Part of a small language model's weights: 1.15M parameters, tied embeddings.
Each number is 500 + 50 x the weight over its row's rms, rounded and kept within 0 to 999. Layers, rows and columns count from 0. Numbers have three digits each. The size before them is the row's rms in percent of the matrix's.

# up: layer 10 MLP up, 192x64, rms 0.266, rows 162-191, columns 0-63
# down: layer 10 MLP down (transposed), 192x64, rms 0.256, rows 162-191, columns 0-63
# gate: layer 10 MLP gate, 192x64, rms 0.283, rows 163-191, columns 0-63
up162 095:558519428482517586478432572516384543397485482572463517490526551497552559542384490515523473528527485457566556544534511568514459541514436500564536530547428477551461530428546541538533481400478433
down162 087:475485512607511537478546414552475394504564506483506489427565558472458395482481503508612501550441454480528472530462481546474401532511461524560462534561567594494493509517401430502483474546458571
gate163 102:519467565483535508413522477486483507423473465565463481426433419552385421482409504522481440480505581507545582533461425511544519419482560444495516453547443596481445501550475524441485533499477407
up163 104:463650477469530566582451471523544482494575501568602567514480535447494400504465484493484460605487524510586477557515548415480561547443526468492466513505534580520427469505567476454449500548492465
down163 106:443518456539525451519493513455517518547528498436518516556510527529433530466529412514479391445470557535582469473460466576535525441544529554520477554585534348414555496481441582491533481539501395
gate164 114:441478499460550525473504453495560510483502539417430451519505505531478501436452474642543543447477495500485510472618449537420440501457399501493444591484528527546511392484538489474569564425432448
up164 111:447548457467485476505516543534521522515485588453464524472511521590441549536498532618490573382445528489468586574586457430476443519455428503529461528487459538541528426499617523507577477437466484
down164 098:539484532467506480578518550509465553512579521517523489513506521392616473550456553459500470511496451477453409541461491581465534561521585551625485517549535589543484531574433465490475479625502483
gate165 118:512457420411531549535423430425471452496422586468532508532530558517502482569518587462494515506478504483536615478559633464525505469385465471559497569416488522508520465532513471461425492471487512
up165 113:560583485472507527483456531552532544568504528499534353485499473502446480543370555563456503536478633478526462475548555463511431499543476575461386431452474532495513485471495457519553478439452518
down165 109:488422426465515532463436448409568505501463488518486604538524478493513596509549529478476459463490411522425555509540541477527454412502467532546515623474508458515663523533443525514510443540468477
gate166 114:395579519572444483606514488580452561452464512548500465546528529542525489520459528414421443421438460544525456488500457523527448427536632412524535538452541472551496529515520503460468584497475484
up166 110:429577459466513495475567499530481486512534447470518526533480494513513482511552501575385473565518573468507470414517455495544537508637475415473490509395455447475451502506583490361497544461588501
down166 110:501455489480434458515517489407562441584507517552480504480509479560486494529501489641524576442430504456535489534484547487599455559507507589509450549514435543507513410426426495503569485404424557
gate167 107:501528377564503507390415429510491454487606537482561506506469510450519427465575477589551494439572566458501478481529456497422501494491485540543393489513508569487482537485600540517525419524527456
up167 114:587590400469434515485466516417472483523557543423452513497427594521430542516514536560430486499592538519491445534502546483554567541450486552490507453483536517458457503516513525377457466381470517
down167 119:500463567486405558437546509456502484532440542524434475516454561507479469533481458457515511418528483430597528466412538584497599499586564489511476444436484458580533532497449543547436520468595416
gate168 096:592448502552549540455479450434522488472565558449519566419502489493430541421516523482507426507451537535451579459522330558510547456422587440474465497536544509423508500474422471495529517482502504
up168 095:504494453482537528523441485502544504447509478409532565520431510550462604432501505516511488479523478432549461489466549458550491441441503572426580530478443500514490519383433461641522497516459633
down168 101:410470455427487473365511443460538474464578457593480437509454537500593515514461495461498560492431474482543525546503507554563502427530505485492422414465475487511450570481498471452467599490471618
gate169 086:443481471454477501493536478530421497446543544377568544431452539493507478525465553462578575544475512494566512583455524515459566526509502573412483599589524493535507397426501564468477479516594505
up169 091:548488414453445520564546495350536529464458571552512517545490498573518461547469491508534533613529396426520573535453534599512530466494482533477587557443429534482497477509530569514493447447472495
down169 091:530581532522502462474566491461491493541549520579529548463386483553517659547497486560395501458503568602550435523551529434596524482466462452468486502471446502516572530498505460497540530444444518
gate170 101:452400500511499415468509516493458550519587524583376529511580547519412514545481413452557570543471458495494455487434571416522513504467526491541504514495538549488476583508550536504377469525427519
up170 110:485435490510570401457510489525526505441411514548511604505398560463507613505494523489474523461523474482406517554437486518510450408523507477533387517526544532540385509571498480528468421500567500
down170 105:494503559523436480477511449429432428547494431510539516490596464442500532505560463462563535525540555527497552457447510467581513566460425541530520432653422516445587570422473475499500505460504553
gate171 091:332504557449561513482526503498515671518464447503498538527534451452506474490471488527498436511575618484526459509440475514459485445522561435423431466535500535447529473555514441492473496438543476
up171 089:452491478488452533612597463530470519585402481564511384513469453456476494479620533538546495486504510550500515529483516479582433546408491537529478608464500519488499457480423512459534601490548467
down171 089:554520483598483425455533483357564492471475537518508521487406510618595537518497468507492478492384483592469552515574510410533466454478489459482563560504471517537574511523546519518569491463534513
gate172 096:438518446483522449402503408559523490473536533567536478499551444555454458497523591530475510480526578428537393494511471485465525561578525484579570445451534548477545593432515448553516450499593553
up172 092:548588386473465404497471547542501560502434510526462574538544476474410465470513464448503435478496472505481510561425455424501516554448439502475495514431507482414512521484480547396565615562471561
down172 098:436457430510540560569528470438521556425487445508501465502543454488491545537522470520509429509583545465470475492516494479397515515569592515534556406453486620416495591530504530526623513512554542
gate173 109:588434451459560541511455520506435533511594407486419455448536543463552402416535455421500454546423475507541475521447458392482566525440557536443521490510478519562454455509491555535478489517501416
up173 100:545569527554471545456533451430587502513438623475500562486501487491446558481509434562516525505477417468528539499523491444522463617547513440543447560471519556620420538487526458488509415519419532
down173 100:568568605569449409495573520494448479527449566529515500548424586495456545471531510470540476418533512464445583437433620530492555435486489488583446525524502483529546436524472451451475503529448452
gate174 088:479510524514502477512491440416458571484530559552483516475513399548573594431489467510498543454465442479488540489480590395477507518615478529480489527461513375504478461474501475539497420479518351
up174 099:467596483536516470567505469485494406489469448496490409446506537479483527459455540459469503614411393446468445444449573489450433438505465468527587485429518523520467516414557489521512419421524455
down174 088:522475415444524574548492399512483619504469520506519583518443507505533448577543492485476549425528612554444531506593453490599483470518624502513445529501522612537500481505473518467500553485512485
gate175 094:536405477513532473486382441482465550581475589373427539482464472509492487512482537502506422523522502489473556453507456530450492532517539400572483500526509483577476407526446518548533490368503568
up175 093:566486446471443470537446520534567453438457440536450539532488490567441493509480446464555593518485429457393477562637566519439553457564451521447444427524448461500494544541492514549559463530447541
down175 094:431490456454568489544566537542508532548551500536552461451585514523527535591493526486396483493616504537431518415476501427502511522473430440484486624482560485523407473462592532531447553453502482
gate176 103:422511630523504599498438494553546413407449460492486537576496519465565514576476545483483486427522453504477553547507543536645481476474438478523500442387495532464483466508491485419484458530514520
up176 095:505467462561430558358451466529492586492485475428535560457537552498477479529517505488548574496505457483565505490586509466514425481467438530483520502642482387490530616516493464491508501464421542
down176 099:479495452448450483510486445541538477548558498473487400498543473468446589458493470566557533514536491494389488461487515432502506515559371564552516500482489566367468425521577567540546543519428557
gate177 098:539555561518448562563488523445443463419541482429513461584514537528543480470551442450466424547467521454488493547438579496454589578450370567554472497471487515472533500569531480484518470609440467
up177 084:516468500502407467545550454503561453495601528502473500360520556544523620487477500495571511491516482435541457520537463450444489539568492523510412582445368510447518467464536474450522505503587465
down177 089:506576483451482599474522560519498518500428415485479586498500452546495424516476544504463523416487517544530540467529459563556523590449523550540423429503540491531503550547469563605626552433564528
gate178 100:529474482561472522473542442557484526504618471503609455486525457524567486458465431520487420513443517477559511546522587466476479485523555552602539526503516474533446503435497341466466470442573579
up178 105:556463526502417497535445512488482536610503514440512429480507458475592462432575503465567449470462428626578500413530493513475562518550539550491520511543544494502479452437514396507516595554511573
down178 104:468432416549504455495530472503545390488475563428521455484438446565445548503520520587517462555489544605519472548442500519468565469508535454597522427551523538440501506567482592433460455487463593
gate179 096:536480486378484446546397455502513587496566546517522568487469518440474493589522473538539537551498412473436415518470492434390474499452465503438523515536426505483511459435536594542456527528420555
up179 087:560422503544491422456513610505543519513550415470478515522578475518485559575504530443534517436516482492482497539392486421554523569470572477464566446479432444613490503559498475506426468563418460
down179 096:485491488662537519636479565500516444501508510486505479493516471549525451510490564545527545438442532500597415511531480546491477479470436464508499445503495529434408377540421488475464504510398520
gate180 112:429512525463515480434534551423479493480451435594541613494545498512551511477431538461474540534510563361482492525478538506428445507508568546582468515422512457570490562485530481575411555490435545
up180 098:514505475497484515444487548546493503578487423506625458394589537484472471558494478541437543549481484506408605572516501546444468477581599542497443505575463465523554456518538427506424454515491450
down180 118:462480348484477511606428453487485420524442549434482502375548552539566499459477462485519538558438506492507474462503426529404512533521483567518501495506442567550490516519475622502437492472551495
gate181 104:494524418474610592589525532459425524528430508471455441433500543559482498584476504452503497511527525551434574413547417539483566483523563468480467520429448535450566561475408449478494564483485459
up181 115:459547516519510514532516423612505397450561494548511503560470451445412493602462438449484506484525498431451541427614544441395494516470567479542521520510518457475487431582463522504450489458431527
down181 119:495506471520555488611515508597475512536485444573469494509437588480489494543485503446550402431421544535452378572470424555469496510500529545373556483587510543503491499507468507453419499531540478
gate182 110:535467526553484472504508435549520483496532453549541564543510512419506518456531474469575547566518431594404505538546501510532528472519546481559551545522410566523374572507462523479594595503615487
up182 096:606459555463501490454527434541501439495587519617482494475546469528535513394484509510396471518493504565476541509527529534546433619488443408560446497505490586470439506496421581526494523437495490
down182 098:442501416517508491504412626606543548465505631500426542514511477417505528526515486506543533431525537510480503488549435497451448491537372626523477473509510518527479577480547485483544500515543545
gate183 092:529513535473482403527548541537525507532515553552458523526501531550446435443575586433489489443496480403431569552503597429567545380480581431520514504401536510555473461513478478514558539539520537
up183 089:461496487528456524498547513422455563506457524483464473535672451519520454525467526439524506477564473495415439527430427500594564527443535393449577503458525476498547420454507486493519456529538406
down183 094:608480462519504556495575561514521440528554485519449500472404505402491592518431472577515474468411504537543509398493506542466527449562442480557465413477442538532558479497522534501579526502403570
gate184 097:478561516575467524510426549497496521581464478511492542514530505492477494529487487544476435613454600552460446524450488578477553425462553465541490571491463577524467491550380527456429505597383496
up184 101:564545491505474540557538500490509448523506548601627495520520492477632539467494523474471510470555496535511444552549506505466457443499516553567600458499501477521534489417536604494468465622552397
down184 099:474458478470469407437552494457493451453537480457434558568510447441475508509553409586449527485503552492546482523501470587457427564507521526483588590516466450475517450580409526600559506405525499
gate185 108:523512500517515469519546487447435458487422581508526390522503474455420520567523530575507424467484449525463442439585574535486541578546484535544525480447489503356460548489523572457554592495451553
up185 117:479626572449451551538489530424534405493432466477501485488475543486546523493497493523502472489518392453511472474447417548463535517475534494528461596653518511591584498503472495503610500523541474
down185 115:575461500565462464498491554601582581606500518468468511499488528555436492519482523571510462529456492658533468533523506448509505445531562516456502508479432555428419414458531524488500408498554444
gate186 102:637541498462592534615486564523488567463505538504498525417471479517509532478547490471499509563477545455553438495534584532455382435470531528525438470557491547574510483503469380553496478534545445
up186 101:474536444603441439469490536435519537535471435419404474455563464516459498577442516491492513509477500412489522493472632518434577471492375526467557465526514413442514495504583542475515458505547525
down186 097:555479455417495495512429492473410589484494557518513532489449433477542482445437494544519506431508529421571484510450469477476507484396538516511417508532464594541482537505437336512585575520473489
gate187 095:520441583485492566456542510547492565477424516577536443453543488497562451533418519469455577515471486350480568537464566542503455444522543431495495438494485439563526500521375464447560517447479496
up187 095:551462480576485421456565580529476494422426601641460527443483455538447575521423471499520466504516551413510498589458437485522498506517487470455490515490528488538540590599454536495545531495561521
down187 105:528527495431580554417473493573468427422574440585542530446501574509427405492479498475510426556475607491509532520550559487507542451512451389396470451496509472487551472472445506551478488527453490
gate188 103:512458473514460538516425483529585469529519465478574455534487507543496447474544538489508512512401502513405517495456471463364445454577583594471452584569515600492597532472573502542495445486515544
up188 098:491505493445621450498459501545547503537499483512577544519491423453521480453487509505563530476487625562495574472492544512524607429470463569463418506444440522563422545504486595474448583481421473
down188 100:441441449516398496502573526494485488575623552493516564477481531459489415594420552572507475409457525500519487539481492524469484432475431524545473438515528553428446383539491498587540515480538512
gate189 092:473525560369525493399507454499460487507512500494545448375562535491496515526414454401509578524572527545446500433491535483456481553601501459520560468450584568504505488471480536480484414478477427
up189 091:458488517533543529519471415525511432468530546470582450452575452487522529472424530539467484506531532452393566432512584475462487439539556503612445512527488438455504464472491527612551596470523599
down189 089:473462438515459489545477608574474461477462531519448516539494546350479491453486501477548506504504411398538372557498507565436473482411526553469449452545549573467538555549496452491531553546499495
gate190 093:545491467446526441410545452451428407463468448477451410630554546460484468561461538461423521537586483484514445470462565511532557534531547557550503556505526445504500567469418596516467466487526522
up190 104:522491439581525493503534481464529577493480510401520457517407541573415424505534535380425481552455593526460477445595494512467459509473599527524497491474481553381525480525562453495558510517536533
down190 106:491575517456506484492489499445470543438434521495513547622406547506609437474472461526435528376471516470546467454516489508438494475474554542457428627488503474603491461500464501554430515569523473
gate191 093:515491478517528465497558492485520496536463585532548591575535535447401542469493493500467419523478454506321454472519464512549532489491541398459532481537556466419525473524599463396535526535449493
up191 101:515498487454598510512556506501497550576618568508580494480495582449611431480487515456519487480435585489566440514568552571528456493501507536521501426461534481497472498544558435502397522452601539
down191 098:385575500504474453530561513543479476506414538472432530555445428631430555524492596499498525502475390440439544451467404474522532521492466496511412497508500536481508516394547487478549540533506533